config.yaml
d_mlp: 1152
vocab_size: 512
parallel_block: false
init: "normal"
init_std_up: 0.0267
init_mimetic: 0.7
lr: 0.0014
beta2: 0.95
weight_decay: 0.0
grad_clip: 1.0
doc_mask: true
train_tokens: 419300000
Each number is 128 + 24 x the weight over the matrix's rms, rounded and kept within 0 to 255. Layers, rows and columns count from 0.

# layer 8 MLP up, 1152x224, rms 0.0804, rows 222-252, columns 112-223
[[120  76  97 154 132 162 129  77  97 112 148 128 110 152 114 127 103 175 147 137 145 126 120  88 126 126 102 137 115 123 152 117 126  95 153  72 140 114 110 103 124 122 123 112 118 127 143 122 133 134 135  83 130 179 126 144 121 137 145 139 161 152 161 123 130 113 159 121 178 147 113 158 136 173 171 136 144 118 131 126 120 113 105  68 117 140  84 148  71 138 124 109 101 159 171 117 169  90  98 139 129 140 140 121 140  93 158 140 148 172  88 126]
 [140 144  96 113 139 153 144 133 149 122 138  92  82 155  91 179 112 142 110 102 119 152 166 161 147 100 143  86 152 116 123 115 126 111 134 119  85 143 132 150 138 122 137  92 100 169 158 125 111 122 122 116 137 119 129 189  85 117 107 123 109 111 132 125  81 130 161 163 122 139  99 135 146 127 165 132 171 120 115 159 174 147 102 136 165 140 143  88 119 141 112 167 119 121 138 114 166 127 164 133 128  84 120 148 156 149 175 113 105 127 200 144]
 [100 136  53 152 136 116 118 141 128 113 136  87 135 123  77 163 154 148 160 126 107 119 153 133 125 133 144 164 112 114 121 119 142 117 129 136 120  92 117 123 135 123 102 128 142 104 143 160 102 121 166 152 138 129 135 107 120 127 117 147 174 130 127 131  98  91 113 144 126 152 117 160 120 121 139 157 139 131 156 126 125 122 141 130 162 146 127 132 146  91  72  98 136 128  96 136 147 110 115  88 121 141 144  86 115 144 142 118 150 102 156 155]
 [147 166 132 126 141 136 112  95 177 105 127 124 150  90 161  94 144 133 134 179 189 127  86 122 150 124 138 129 146 156  95 138 103 120 176  94 120 141 112 166  97 100 104 128 130 114 111 122 143  61 181 100 142 168 140  97 159 156 127 208 148 149  78 119 161 144 199 122 121 140 134 133 120 135 123 113 149  87 144 137 127 122 125 103 142 141 114  99 140 107 126 169 134 102  31 120 124 104 109 141 107  97  97 142 170 151 185 175 106 138  79 106]
 [122 119 130 120 167 137 139 111 133 133 154 119 143 178 129 126 101 123 130 172 124 138 152  82 179 123 115 116 148 165 162 140  88 147 109 114 145 126  96  84 134 100 158 146 135 153 139 125 131 127 136 127  98 118 149  89 126 109 140  91 148 127 122 120 111 126 100 153 118 158 125 128 105  69 128  98 162 134 150 113 149 154 105 152 106  88  87 143 103 114 128 149 112 137 171 157 130 125 115 102 108 148 151 101 104 124 125 159 102 143 133 146]
 [155 118 124 143  95 114 117  96 125 122 143 146 138 171 128 129 116 120  99 176 146 121  93 106 132 138 131  79 152 141 121 136 117 110 125 140 117 161 128 107 153 153 100 116 132 126 135 142 139 142 162 123 149 130 113 128 132 131 124 121 146 132 108 152 144 142 133 125 121 101 171 110 109  83 126 104 144 123 141 136 124 116 131 123  96 132 130 101 146 174 143 137 103  92 120 137 143 131 129 107 126 133  99 136  93 133 126 119 108 116  92 133]
 [147 136 156 115 151 109 145 159 142 140 149 117 141 154 157 114 154 133 142 131 120  95 154 163 109 109  85 110 124 118 110 131  95 127 164 100 125 120 100 117 112 104 140  99  87 143 107 146 127 147 147  83 104 137 166 128  99 167 145 137 122 103 170 121 137 122 169 146 126 115 156 144 132 112 121 110 177  94 117 136 140 167  79 158 113 122 126 123 131 153 146 107 152 137 151 105 149 121 111 146 163 127 119 121 148 122 117 126 160 128 118 133]
 [ 97 128 131 142 127 154 121 143 148 166 103 128 135 131 187 113 101 171  97 151 118 151 161 116 173 125 155 116 125 113 157 136 132 144 158 149 106  81 102 134  82 133 126 149 118 155 132  95 137 120 128 140 157 105 129 139 107 128 149 168 126 128 110 147  89 140 145 115 122 149 125 129 121 142 126 135 141 106 175 108 115  95 111 139 114 110 149 132 129 152 147 150 150 127 136  75 159 168 139 135 128 161 142 118 134 128  67 142 121 149 130 147]
 [113 144 117 139 158 173 126 154 113 147 136 141  92 120  95 136  81  84 131 160 124 122 105 114 178 173 101  84 134 120 126 137 114 138 122 133 134 141 143 195 118 117 123 155  98 105  93 145 142 123  75 101 145 108 130 157 146 142 100 126 132 126 143 124 138 139 110 109  84 110 160 145 120 143 134 150 107 144  97 154 143 121 120 118 116  99 147 154 105  94  74  85 166 142 141 103 189 129 134 126 137 137 125 167 161 101 141 175 139 134  70 138]
 [130 110 126 141  92 109 145 140 131 127 104  82 152  81  97 142 108  94 133 154 192 108 123 125 140 152 105 129 110 147  62 143 191 107  91  97 113 176  85 122 148 116 167 143 142 114  93 114 145 144 143  72 156  74 128 167 102 164 108 124 124 108 151  94 130 117 151 155 155 164 112  89 120 137 153 143 142 145 128 124 153 141 119 122 105 142 104 138 151 113 121 110 135 147 139 105 165 128 108 139 129 136 135 123 109 123 119 152 126 131 135 117]
 [128 144 106  96 128 138 139 154 134  94 115 194 151 181 116 167 145 142 157 105 136 145  85 189 103 125 144 122 128 148 107  90 118 117 125 134 151  91 126 152 132 129 140 142 126 132  76 122 103 145 134  99 161 137  90  93 134 120 149 126 153 124 144 139 131 158 154 100 122 140 120 126  98  93  89 132 107 120 105 115 143 121 172 127 127 140 124 184 102 138 175 133 153 138 157 127 109 141 161 130 111 133 105 128 144 141 112 148 151 130  98 137]
 [175 103  97 117 156 163  94 119 151 154 166 151  56 181 160  95 122 165 108 130 108 152 128 111 131 171 147 101 104 111 132 140  87 118 136 121 112 101 116 137 156  77 163 119 112 133  96 168  80 152 150 114 164 149 134  94 112 119 134 115 108 112 112 110  85 145 169 136 148 165 120 107  84 176 106 155 127 139 103 110 142 104 128 119 115 166 124  78 109 154 144 109  99  97  89 149 151 158 123 149 107 138 118 150 178 110 139 115  83 143 118 157]
 [125 143 141 128 109 122  53 108 130 140 175 112 141 141 155 142 148 171 151 116 147  98 110 152 142 155 170  99 142 115  78 125  79 135 105 142 157 114 164 167 137 148 101 157 148 148 114 114  99 132  69 134  90 100 119 123 175 100 166 101 162 103 119 110 141 132 119 172 131 127  53 180  99 134 141  97 163 123 167 126 156 145 107 115 121  83 183 130 116  79 119 132 171  80 145 109 158 110 141 140 164 151 122 115 116 123 155 168 101 119 134 142]
 [127 149  97 127 146 136 153 119 124 111 103 171 143 120 133 122 135 121 116 130 137 107 172 134 140 151 104 156 119 105 138 132 128 105 128 130 126 126 117 121  59 126 125 141 138 134 129 141 146 133 165 103 131 105 126 112 104 137 132 163 124 100 160 142 114 137 143 158 121 120 143  86 167 108 117  89 128 132 110 122 115 130 119 142 128 156 105 139 115 112 137 127 106  76 129  98 105 102 136 101 146 120 154 138 125 122 151  90 142 170  88 120]
 [117 142 158  98 125 182  94 128 124  85 125 136 111 155 125 139 101 146 122 108 139 140 119 155 111 102 102 108 141 108 126 106 127 122 142  56 145  93 135 135 139 166  94 116 131 158 141 140 126 138 136 125 114 178 113 132 106 113 125 133 108 133 143 118 143  98 114 143 140 130 147 140 131 119 160 127 121 141 120 135 129 129 112 104 164 153 116 112 128 132 147 162 187 103 116 114 148  96 145 140  96 154 165 112 185 140 119 108 106 141 161 129]
 [155 101 108 111 119 169  96 161 121 134  94 158 138 179 123 162 104 142 104 125 173 103 110 134 141  72 147 144 118 167 108 171  98 159 127 102 153 140 130 140 163 134 130 115 151 116 190  97 107  89 182 164 131 114 175  93 133 106 105  89 136 130 140 123 134 147 105 100 149 125 125 154 128 162 159 142 141 134 182  92 161 135  91 137 112  67 106 127 146 162 130 156 157 141 100 105 136 140 112 114 168 109 146 139 170  88 147 130 111 126 112 105]
 [144  90 134 155 107 110 100 190 140  95  97 149  93 136 142 125 122 167 173  33  89 125  90 147 158  96 103 126 104  97 136  94 135 107 143 123 128 111  57 127  89 176 138 110 118  75 126 178 143 128 103 100 138 159 118 124 141  70 114 155 118 175 166 129 154  77 162 154 158 134 103 113 157  93 173 128  89 107 110 158 124  76 119 158 135 124 104 109 157 150 143 144 128 111 143 116 152 135 103 138 120 155 118 136 154 123 113 167 161 177 146 124]
 [129 134 125  92  85 142 120 141 152 161 138 191 110 144 161 121  96 145  94 118 118 128 173 121 165 126 105  63 130 135  68 144 131 123 131 152  93 125 139 151 137 104 109 109 142 154 138 122 132 123 134  95 109 130 122 104  56 146  83 111 147 151 159 132  78 148  74 143 119  93 139  79 167 100 113 108 142 123 170 191 177 148 148 131 120 130 137 182 145  61 129 118  99 143 124 124 134 118 115 167 150 120 141 143 115 117 153  50  98 118 140 118]
 [106 122 157 136 162 102  99 117 143  91 143 125 152 144 191 154  90 107  91 117 115 145 130 141 115 159 163  95  97 142 112 168  97 135  99 112 112 141 122 174 147 112 155 127 114 176 157 143 139  83 116 100 159 116 124 125  77 130 146 103 105 129 152 119 122 109 125  77 134 112 119 117 122 144 117  94 148  74 108 118 112 140 137 134 134 126 147 113 140 139 128 126 157 127 150 110 147 140  87 100 141 123 137 141 117 121 154 129  92 136 119 160]
 [134 116 131  90 156  98 128 149 132 110 138 142 123 148 125 115 166 156 122 107 167  87 152 121 125 123 167 143 101 119  73  74  62 142 148 128 158 100 111 170 146 138 146 118 193 149  97 135  87 154 139  76  99 112 143 139 156 125 152 142  95 165 111 150 106 126 143 121 115 113  96 143 123 150 140 129 130 130 158 138 135 125  87 118 119 138 118 115  25 132 129 114 154 129 187  79 106 112  89 147 139 122 122 114 132 155 118 121 115 144 134 116]
 [168 118  97 112  96 188 135 150 151 133 101 102 147 145 109  73 102 168  96 178 121 114 138  81 144 137 144 106 122 138 115 166 100 122 127 188 135 149 105 118 120 128 104 137 168 107 146 186 143  80 104  92 116 140 139  90 146 145 152 111 162 167 126 153 159 134 168 128 130 125 128 131 143 107 113 135 159 111  82 142 118 133 129  91 127 138 116 100 122 117 136 131 151 101  88 141 209 163 138 159 137 111 135 144 162 160 137 108 106 146 102 126]
 [156 108 129 145 130  97 113 151 147 131  95 145 154 180 128 145 135 149 151 131 169 108 146 132 122 142 153 143 138 103 170 168  91 148 130 121  94  99 130 139 109 119 126 124 154 121  88 134 123 107 120 100 104 143 102 139 143 119 122  83 109 115 121 143 105  96  90 122 132 158 128  66  83  99 156 157 146 166  91 127 139 142 142 118 124 129 150  96 121 117 166 123 152 126 106  88 119  98 113 131 102 127 125 179  95 125 135  97 102 120 125 126]
 [102 137 122 122 108 107  93 207 163 157 142 124 121 135 155 103 117 101 146 123 162  79 145 130 118 127 148  94 166 102 100 138 105 128 128 108 119 126 130 134 108 111 125 169  93 127 108 111 130 101 120 159 141 116 137 128 119  86 183 141 133 141 126 120 125 123 109  96 111 132 145 149 131 144 113 123 193 104 117 107  98 131 165 134 117  98 104 107 143 134 135 136 111 143 104 121 159 141 131 117 128 130 152 139 118 102  65 142 165 126 116 104]
 [112 143 114 102 119  91 139  94 115 179 121 127 180 103 115  89 104 129 132 118 123 153 111 146 131  94 117 114 121 121 118 110  92 147 137 104 163 131 154 111  66  80 135 124 137 153 124  96  82 116 107 124  94  95 114 110 101 102 125 136 190 117 169 157 103 119  96 144 119 153  63 117 136 160 200 151 153 169 141 124 140 185 108  99 177 150 129 119 129 146 115 126 116 119 135 119 148 114 152 123  78 126 164 146 112 148 138  93 117 116 130  88]
 [120 142 151  98 120  98 144 121 138  95 145 150 159 136  81 135 131 121 111 105 145 133  90 155 146 169 107 147 123 133 103 100 130  79 124  97 135 135 149 132 143 172 174 101 125 100 127 162 106  84  88 108  98 139 147 157  97 119 137 107 120 120 159 140  75 111 102 149 105 158 184 123  85 109 133 109 126 155 101  83 121 158 140  95 138  99  67 101  88 120 113  91 108  96 145  74 107 143 152 108 137 144 121 118 153  92 154 109 183 126  98 176]
 [117 127 142  98  83 146 112 124 182  79 143 145 157 154 131  62 132 147 106 125 136 130 112 164 104 117 144 141 166 141 152  70 179 107  96 111 148 161 130  82 163 109 115 153 108 132  76 145 162 118  59 118 128 127 168 108  47 118 118 118 102 175 142 134 121 119 134 123 112  86 155 160 173 143 150 183 147 137 117  93 102 136 122 124 122 160 132  99  96 166 200 130 145 118 154  72 156 124 138 191 128 136  45 139 128 158 138 124 116 111  84 106]
 [193 130 158 145  80 147 106 112 128 152 103 143  94 105 104  87 104 143 110 171 116 147 144 120 130 125 138 143 126 134  83 109 108 149 103 134  93 136 165 102 105 171 134 110 150  78 164 137  76 105 159 149 139 140 147  79 171 140 148 177  92 103 180 115 137 122 137 112  87  89 126 132 133  94 164  82 178 149 110 160 104 111 132 147 114 103 142 121 160 167 149 156 142 132 181  88 124 102 109 113 148 155 144 132 159 142 143 121 118 175 101 134]
 [126 130 110 137 118 174 117 171 130 160 131 144 133 121 138 155 130 139 155 168 149 114  97 118 124 127 123 186 168 118 109 105 147 100 122 150  92 130 106 104 151 122 173 126 128 119 127 153 124  97 112 105 136 168 101 129 125 103  97 108 119  70 146 128 141 110  91 124 152 139 155 158 152 138 119  83 135 143 106 107 146 126  88 166 110 136 127 160 144 124 137 102 177 110 140 158 143 180 164 136  86 151 134 143 109 115 139  98 133 110 103 131]
 [139 151 140 122 164 109 132 130  99 100 125 116 156 157 122 121 121 104 133  88  59 129  96 121 167  93 128 176 155 129 137 140 109 134 110  66 114  86 163 129 143 109 126 112 158  82 120 115 135 133 174  91 151 120 137 127 145 107 137 128 154 122 133 110 148  70 134 129 118 146  76 111 136 152 147  78 128 125 147  88  97 150 151 146 132 115 137 149 138 102 202 128 210 114 130 112 116  83 156 148 152 131 166 142 145 123  97 132 139 107 104 146]
 [152 128 127 137 134 144 128 101 116 119 139 148 108 151 112  90 102 126 131 156 148 125 177  82 167 145 127 133 124  90 142 119 165 156 112 128 113 136  73  93 119 130 105 130 162 124 128 141 155  70 132 116 154 136 147 134 119  86 123 121 119 125 139 114 120 152 125  78 121 164 166 153 178 144 125 127 127 131 143 102 127 167 180 132 139 127 149 144 146 154 126 127 178 133 143 137 136 128 131 135 120 100 123 143 122 113  99 113 110 132 109 177]
 [122 128 135 166 118 160 153 143 141 179 121  94 121 111 114 113 125 123 114 144 121 135 149 115 153 121 126 145 129 122 147 122 155 131 144 160 114 129  98 150 144  56 126 148 166 123 115 145 128  80 125  90 138 120 123 120 131 107 153 128 116 137 106 173 106 154  70 151 140 150 155 149 116 155 149 120 126 121 114  88 116 121 109  99 149 100 146 133 141 130 121  99 163  82 171 131 151 129 147 131 125  96 107 147 169 120 115 123 160 168 118 124]]
# layer 8 MLP down (transposed), 1152x224, rms 0.053, rows 222-252, columns 112-223
[[123 116 135 145 140 139  97 139 109 137 135 109 131 127 115 139  87 141 139 148  90 115 130 107  84 110 165 164 124 147 116 132 141 120 116  87 140 133 133 103 171 150 119 143 174  88 135 113 108 158 128 143 148 141 120 116 145 128 131 126 107 143 157 144 125 146 136 126 141 129 128 133 157 166 118 138 150 137 135 124 132 132 163 122 100 108 118 123 134 159 114 109 123 155 116 125  89 128  69 178 112 137 139 116 124 100 155  84 106 134 151 125]
 [114 164 127 117  65 149 126 130 137 183 129  92 148 136 135 164  97 108 131  94 168 125 107 137 110 118 140 118 139  60 141 113  94 148  94 107 124  86  82 165 114 104 123  89 100 126  77 122  77  93 130  96 144 121 123 142 137 170 131  99  96 104 134  89  65 141 123 124 145 142 151 141 118  86  94 177 128 146 155 182 151 180 153 132  99 108 135 124 118 158 163  92 117 139 167 162 112 104 100 117 105  99 104 118 102  91 114 157 104 133 133  95]
 [ 99 126 128 144 120 140  83 121  87 112 120 139  97  95 143 131 136 122 121  87 146 181 133 128  82  79 119 137 125 123  88  55  88 147 144 137 151 123 151 116 135 133 125 137 100 112 157 130 118 162 170 183 126 100 149 114 139 101 123 124 175 109 104 125 111  90 100 131 149 112 129 130 175 159 104 106 126 128  94  89 109 135 113 129 131 125 177  72 105  98 125 132 132 160 167 129 109 155 144 113 171 150 113 127  95 124  81  97 142 131 150 103]
 [108 149 105 122 135 148 113 116  92 141 107 153 153 150 100 118 107  94 172 141  79  88 125 116  98 176 105 133 129 154 147 175 104 182 103  93 156 117 132 121 146 129 104 126  97 130 154 119 148 126 105 120 109 111 150 107 101 107 157 135 103 155 126 141  96 157  79 150 161 111 130 107 184 171 134 117 114 119 106 134 181 119 170 125 139 154 187 138 169  88 148 149  89 118 125  99 154 108 136 141 151 145 100 128 107 126 140 126 105  79 129  95]
 [ 98 138 153 163 121 115 120 145 147 122 147  94 102  98 101 126  81 147 115 143 135 107 116 111 124 146  99 107 139 119 136  82 116  98  87 202 155 103 113  82 143 109 136 120 129  97 120  96  85 149 126  72 150 156  84 116 118 165 150 111 133 128 166 125 149 162 108 106  95 136 140 162 166 145 104 123 100 134 142 146 121  89 165 110 124 112 143 135 144 147 113 150 164  84 103 124  93 109 162 161 158 125 122 139 156  99 105 144 119 143 115 120]
 [113 105 149 145 137 113 139 112 127 147 110 125 116 156 124 133 117 123 117 107 136 118 118 132 135 116 138 133 111 153 139 142 162 114 114 135 120 159 124 147 124 122 110 141 160 110 153 151 122 130 146 124 133 135 134 117 118 160 152 129 128 168 118 144 122 120 132 140 104 115 143 136 133 129 134 143 125 101 130 129 132 162 138 115 172 149 110 142 148 148 155 154 119 150 132 105 131 124 108 140 146 138  87 150 113 117 135 107 138 131 112 102]
 [107 147 119 145 183  93 121 138 113 130 142 131 119  73 152  95  88 147 124 103 165 156 136 148 156 152  93 159 152 144 117 163 156 156 112 129 136 157 105 132 141 154 144 128 146 127 100 136 139 158 135 119 156 130  92 168 113 158 144 121 125 105 137  97 140 159 128  98 105 139 124 145 125 108 124 105 134 122 114 142 101 118 103 148 137 138 152 128 127  99 129 103 141 135 154 131 135 146 138 127 153 162 131  96 123 120  80 113 122 122 111 103]
 [135 141 119 111 117 137  86 166 165 137 120 141 126  99 119 132 111 150 125 123 117 123 196  95 180 126 149 129 163 127  96 111 143 110 145 153 153  92 164 146  83 152 121 136  95 110 151  81 123 144 143 185 123 128 127 134 113 131 144  73  79 141 111 141 133 171 121 136 110 105 109 124 112 122 119 116 163 113 111 144 116 168 127 133 132 150 164 114  92 128 114 143 146  63 143 139 127 114 110 113 101 107 161  97 123 141 113 135 149 114 127 137]
 [178 181 117 107 134 131 125 120 131 114  92 142 168 124 179 121 127 110 125 131 110 132 124 117 120  86 156 126 101 105 103 102 164 156 145 128 122  69 154 153 132 146 131 112 133 134 132 157 123 183 132 152 142 139 158 152 167  97 178 146 142 101 131 189 106  86 135 175 141 128 162 132 117 130 148 137 174 139 134 173 134  94 165 171  92 135 121 135 110 121 153 113  82 143 101 133  99 101 182 136 103 157 103  97 100 103 189 165  48 169 170 101]
 [140  99 141  71 136 134  79 101  94 117 143  94  84 123 145 138 139 124  68 170  83 137 133 129 132 129  94 141 111  91 126 112 115 115 170 113 118  61  93 159 115 150 178 126 169 152 127 139  89 166 121 154 111 136 111 137 172 117 115 140 185 139 105 138  98 149 137 163 147 117 113 140 101 149 145 128 126 103 180 123 140 135 135  82  91 124 108 151 158 127 140 116 110 126 109 169 150 135 120 171 107 166 133  91  99  91 124 116 103 138 128  74]
 [132 120 155 132 156 110 163 101 136 179 136 140 125 116 134 150 137 129 123  75 128  84 146 130 130 136 150 150 153 115 135 136 139 107 132 135 134 152 115  99 117 121 148 115 114 158 105 111  97 119 135 138  92 149 153 141 131 120  95 111 153 128  82 102 143 144 111 111 133 130 156 111 130 170 155 115 137 139 156 120 135 108 140 111 126 109 117 145 159 127  85 124 135 149 111 115 170 128 163  78 186 156 145 167 146 104 134 126 140 127 128 117]
 [ 91 105 148 117 110 136 160 121  81 108 132 147 106 126 105  87  99 162 155 114 133 128 125  99 148 116 182 139 135 129 141  89 158 117  90 149 136 149 120 143 130 132 114 117 147 152  99 125 127 135 147 143 117 119  99 130 133 166 125 192 113 119 114 128  88 162 137 148 132 177 146 173 143 140 129 115 110 113 142 100 143 160 145 138 132 149 128  91 105 146 100 192 102 173 117 116 112 173 146 191  98 152 140  96 113 150 115 131 116  82 164 107]
 [122 203 116 129 167 104 199 124  96 141 115 114 169 106 147 129  95 143 153 166 176  99 138  66 138 118 128 107 124 132 149 134 126 166 135 134 112 134 133 124 193 108  95 154 162 125 128  85 125  87 118 107 111  75 126 123 125 126 130 127 139 131 101 133  91 190 211  99 152 123 116 140 154 167  77 135 135 113 120 134 123 173 124 195  93 190 123 110 177 100 124 118  75 105 125  84 155  68 123  65 142 105 140  94 115 128 140 135 141 139 164 105]
 [147 128 165 111 138 134 130 121 128 154 144 106 105 152 145 130 110 152 110  86 165 141 150 136 131 183 144 149 140 125 108 125 133 119 123 142 132 150 108 110 113 167 170 172  92  88 158 132 128  96 111 104 126 115 120 143 163 148 154 137 166 145 147 138 137 101 142 163 187 141 133 141 133 114 119 183 124  48 112 136 126 108 102 173 138 144 130 143 125 134 119 129 115  92  95  97 113 135 130 136 108 150 112 118 148 124 132  84 142 109 173  97]
 [159 150 124 107 118 132 103 169 117 137 129 144 119 153 122 134 147 113 139  96 120 133 131 124 144 114 135 153 152 105 127 140 146 145 139 141 127 105 138 128 145 126 152 123 102 151 136 121 118 136  96 119 146 159 119 154 133 102 122 115 114 135  94 140 125 143  94 112 120 124  89 143 148 113 130 157 128 140 184 171  91 189  99 122 104 153 131 171 118 154 127 136  90 145 151 116 159 118 138 119 125  93 150 118 113 182 115 107 114 143 156 156]
 [133 132 140 189 164 106 141 160 119 105 119 129 124 110 144 129 178 125 103 122 144 148 105 144 136 134 136 156 153 153 115 133 120 119 123 155 107  99 100 120 136 100 103 129 126 144 108 125 129  88 110 158 158  74 142 146 130 132 143 109 168 105 107 102 152  96 152 137 140 118 132 170 132 104 138 155  97 153 114 121 123  88 111 147 135 172 112 109  78 127 148 161 113 146 188 121 150 179 136 134 130  84 109 118  96  81 129  95 126 108 119 162]
 [181 154 141 119 137 129 165 136 130 110 129 104 149 155 110 157 123 156 130 163  90 187 131 101 129 161 113 177 111 122 123 219  66  84 115 118  97  82 135 130 120  92 129 160 132  96 151 152 116 130 137 112 137 145 121 113 124 120 145 111 153 148 124 104 137  88 131 106 124 128 126 135 114 109 223 143 141 147  95 152 119  86 146 130 131 160 142 138 167 154  91 131  87 130 146 151 115 102  57 146 117  91 171 134 140 131 157 147 143 126 127 143]
 [ 63 182 119 118 126 103 115 116 140  55 155 120 158 120 171  66 143 122 132 125  65 147 162 107 128 140 121 105 106  97 200 115 136 108 187 118  62 112 111 111 146 180 137 194 145 109 172  88 138 135  60 130 117  91 136 128 107 189 180 157 144  93  90 132 129  90 133 153 137 153 116 137 128 157 183 106 117 144 115 118  99 131 188 143 103 161  86 109 123 118 119 139 146 172  57 125 104 131 151 136 145 135 118  94 103 129 155  99 128 140 111  98]
 [102 123 102 114 136 116 162 138  93 109  93 112  99 117 137 103 168 118 150  98 150 158 131 142 138 190 164 125 129 137 112 113 145  92 121 151  66  82  99 126 137 153 128 113  69 113 115  61 127 102 139 128 150 139 136 139 137 157 116 113 114 156 112 143  98 156 136 138  84 126 132 109 163 116 154 139 159 145  99 152 105 111 120 112 107 171 150 165 168 102 157 120 125 167 115 171 133 142 149 129 123 128 116 141 146 152 111 115 123 153 165 147]
 [ 79  88 174 152 104 133 120 131  94  99 142 127 116 113 125 180 125 151 117 121 107 131  84 134  83 118  68 126 132 136 121 123 166 150 153 139 197 121 146 132 171 135  98  80 115 110 138 108 143 154  94 159 130  99 162 114 122 159 157 113 153 132 126 155 131 151 114 130 128 122 127 115 135 178  98 101 102 128  90  94 161 121 162 130 100 128 153 149 152 179 132 123 147 153  96 146  86 135  97 124 149 121 125 130  85 121 132 126 144 178 178  86]
 [104 141 130 154 161  94 149 145 120  94  91 127 128 149 129 117  93 160 123 133  49  83  91 159 125 160 107 152 141 150 155 145 121 167 113 147  91 118 142  81 134  82 160 144 105 118  88 154 132 119 113  82 130 136 160  95 124 134 143 135 103  66 152 161  98 156  65 155 136 116 107 101 145 122 111 152  86 133 154 152 118  70 138 139 119 125 131  86 112 163 170  68 103 127  97 113 151 137 117 170 119 132 122 101 129 109 110 127 136 121 154 149]
 [124 133 155 137 144  81 130 124 135 145 112 137 154 111 118 148 153 143 132 130 158 130  91 132 126 132 130 145 141 109 154 148  98 113  76 132 178  98 143 133  92 127 126 136 113 122 160 130 135  91 116 109 115 152 134 123 134 125 133 141 125 100 102 127 126  83 104 140 115 137 130 121 128 102 167 114 111 146  90 128 128 125 140 127 105 153 117 118 188 141 123 179 137 119 136 120 128 133 170 128 141 106 106 143 117  97 111 114 165 120  79 140]
 [ 99 154 124 116 116 134 145 143 129 169 122 124 125  94 139 142 129  98  68 163 166 159 107  95 130 122 141 109 152 107 111 107 121 105 127 155 127  93 156 178 141 102 150 112 120  78 129 156 131 127 145 138  91 107 144 140 104  98 131 118 105 187 153 137 138 125 144 141 127 135 124 126 151 101 143 158 133 139 165 108 125 161 173  96 125 119 144 125 164 126 106  89 118 161 147 135 135 146 132 119 159 130 118 162 109 102 157 107 166 125  93 172]
 [ 61 119 127 109 162 127 121  93 101 128 123 124 176 130 123 102  99  94 123 132  92 124 131 131 122 123 147 132 126 107 138 143 113 104 132 156 169 118 140 125  97 114 167 125  95  90 179 106 173 133 166 149 151 113 143 140 157 145 120 154 128 163 135 108 151 156 138 176 129 128 110 126 147 124 161  93 140 146 139 151  99 122  71  80 104 117 142 129 153 106 132  90 132 110 140 139 133 121 117 152 144 167 124 148 112 103 106 157 103 154 137 131]
 [143 135 128 159 106 167  98 140 124 129 164 141  69 148 131 143 162 149 143 131 130 104 110 116  89 134 135 145  90 158 142 147 132 114  79 128 129 137 108 148 137  89  95 169 112  78 121 103 110 117 167  99 119  69 143 117 140 168  96 117 146 105 120 163 129 135 140 155  83 129 108 121 136 130 127 144 107  93  97 150 128  98 124 168 157 121 103 131 164 148 147  99 147  85 104 126 158 102 162 165 121 135  89 130 153 134 119 134 133 179  53  83]
 [120 106 111 150 107 130 126 127 141 139 115 121  90 150 115 150 104 132 121 148 122 111 125 101 111 111 138 151 146 113  75 137 134 122  75 136 132  84 138 131 105 130 139 106 122 121 173 172  88 169 108 191  85 119 144 132 151 106 134 114 141  94  94 134 125 144 149 113 143 109 160 129 138 147 112 121 190 112 152 124 147 140 154 109 133 102 104 182  88 160  87 112 149 103 142 166 110 140  86 155 146 109 108  88 111 140 109 131 124 131 176  57]
 [ 99 139 135 117 156 144 150 126 114  79 150 129 129 126 113 123  96 113 150 120 122 121 166 124 125 105 108 156 107 136 102 115 115 169 165 140 120 137 141 126 145 135 113 106 129 160 172  75  77 131 149 143 120 142 120  97 196 131 143 159 148 127 136 125 176 120  72 140 140 126 173 124 123 110 199 117  94 145  97  97 119 162  83 156 160 161 155  95 146 154  96 122 101 158 193  70 133 133  99 127 179 100 145  77 151 107 114 171  84 119 134 127]
 [ 96  92 173 131 148 133 141 133 158  81 127 126 129  74 106 120 115 178 136 163 147 156 139 142 127 125 115  86 160 131 144 140 154 152  88 140 181 140  97 125 146  85 119 143 139 144 140 142 175 134  81 134 131 117 112  81 132 107 118  67 190 151 106 144 132 184 109 164 146 129 163 142 123 153  78 120 121 119 100 100 166 180 119 175 139 123 141 165 135  83 130  76 143 161 134 175 106 135 145 145 161 107  98 172 141 185 163 107 139  96  84 150]
 [118 162 160 168  83 150  92 136 144 127 112 108 142 105 185 122  88 130 133 141 101 112 134 156  98 128 101 113  97 127 148 139  53 112 106 108 156 134 150 107 120 133  89 147 133  97 180 121 111 149 139 156  95  81  96 157 151 111  74 104  94 101 151  91 101 145 125 117 131 128 164  94 142 128 142 122 110 198  93  98 104 148 182  93 150 124 125 137 122 122  86 157 136 114 120 124 116 130 172  96 142 208 159 123 124 123 141 133 128 126  89 114]
 [132 159 120 150 113 130 176 173 133 116 121  89 110 154 139 137 109 135 119 121 157 146 117 132  84 142 116 145 114 154 103 132 126  93 157 138 113 160 104 146 156 121  92 116 154 144 107 130 134 155 115 132 143 149 116  97 120  77 169 123 160 106 164 121 123 118 155 114  70 134 110 102  76 165 110  72 121 137 123 115 103 101 141 106 161 141 133 160 129 136  94 132 164  99 125 126 102 114  71 120 137 134 124  98 166 119 116 137 130 109 194 186]
 [141  93 167 143 136 107 138 124 152 164 107 120 139 101 133  88 143 174 150 121 135 117 136 112 152 146 111 125 118  94 125 119 120 157 114 119 120 139 129 156 101 125 171 124 143  96 123 163 101 153 145 118 114 133 159 119 112 116 162 119  94 135  98 159 104 115 111 112 105 140  93 101 185 124  80 111  90 119 122 114  90 125 120 131 147 141 138 117 121 106 105 128 106 118 133  86 129 121 133 128 149 137 122  99 141 102 140  99 131  94 101 129]]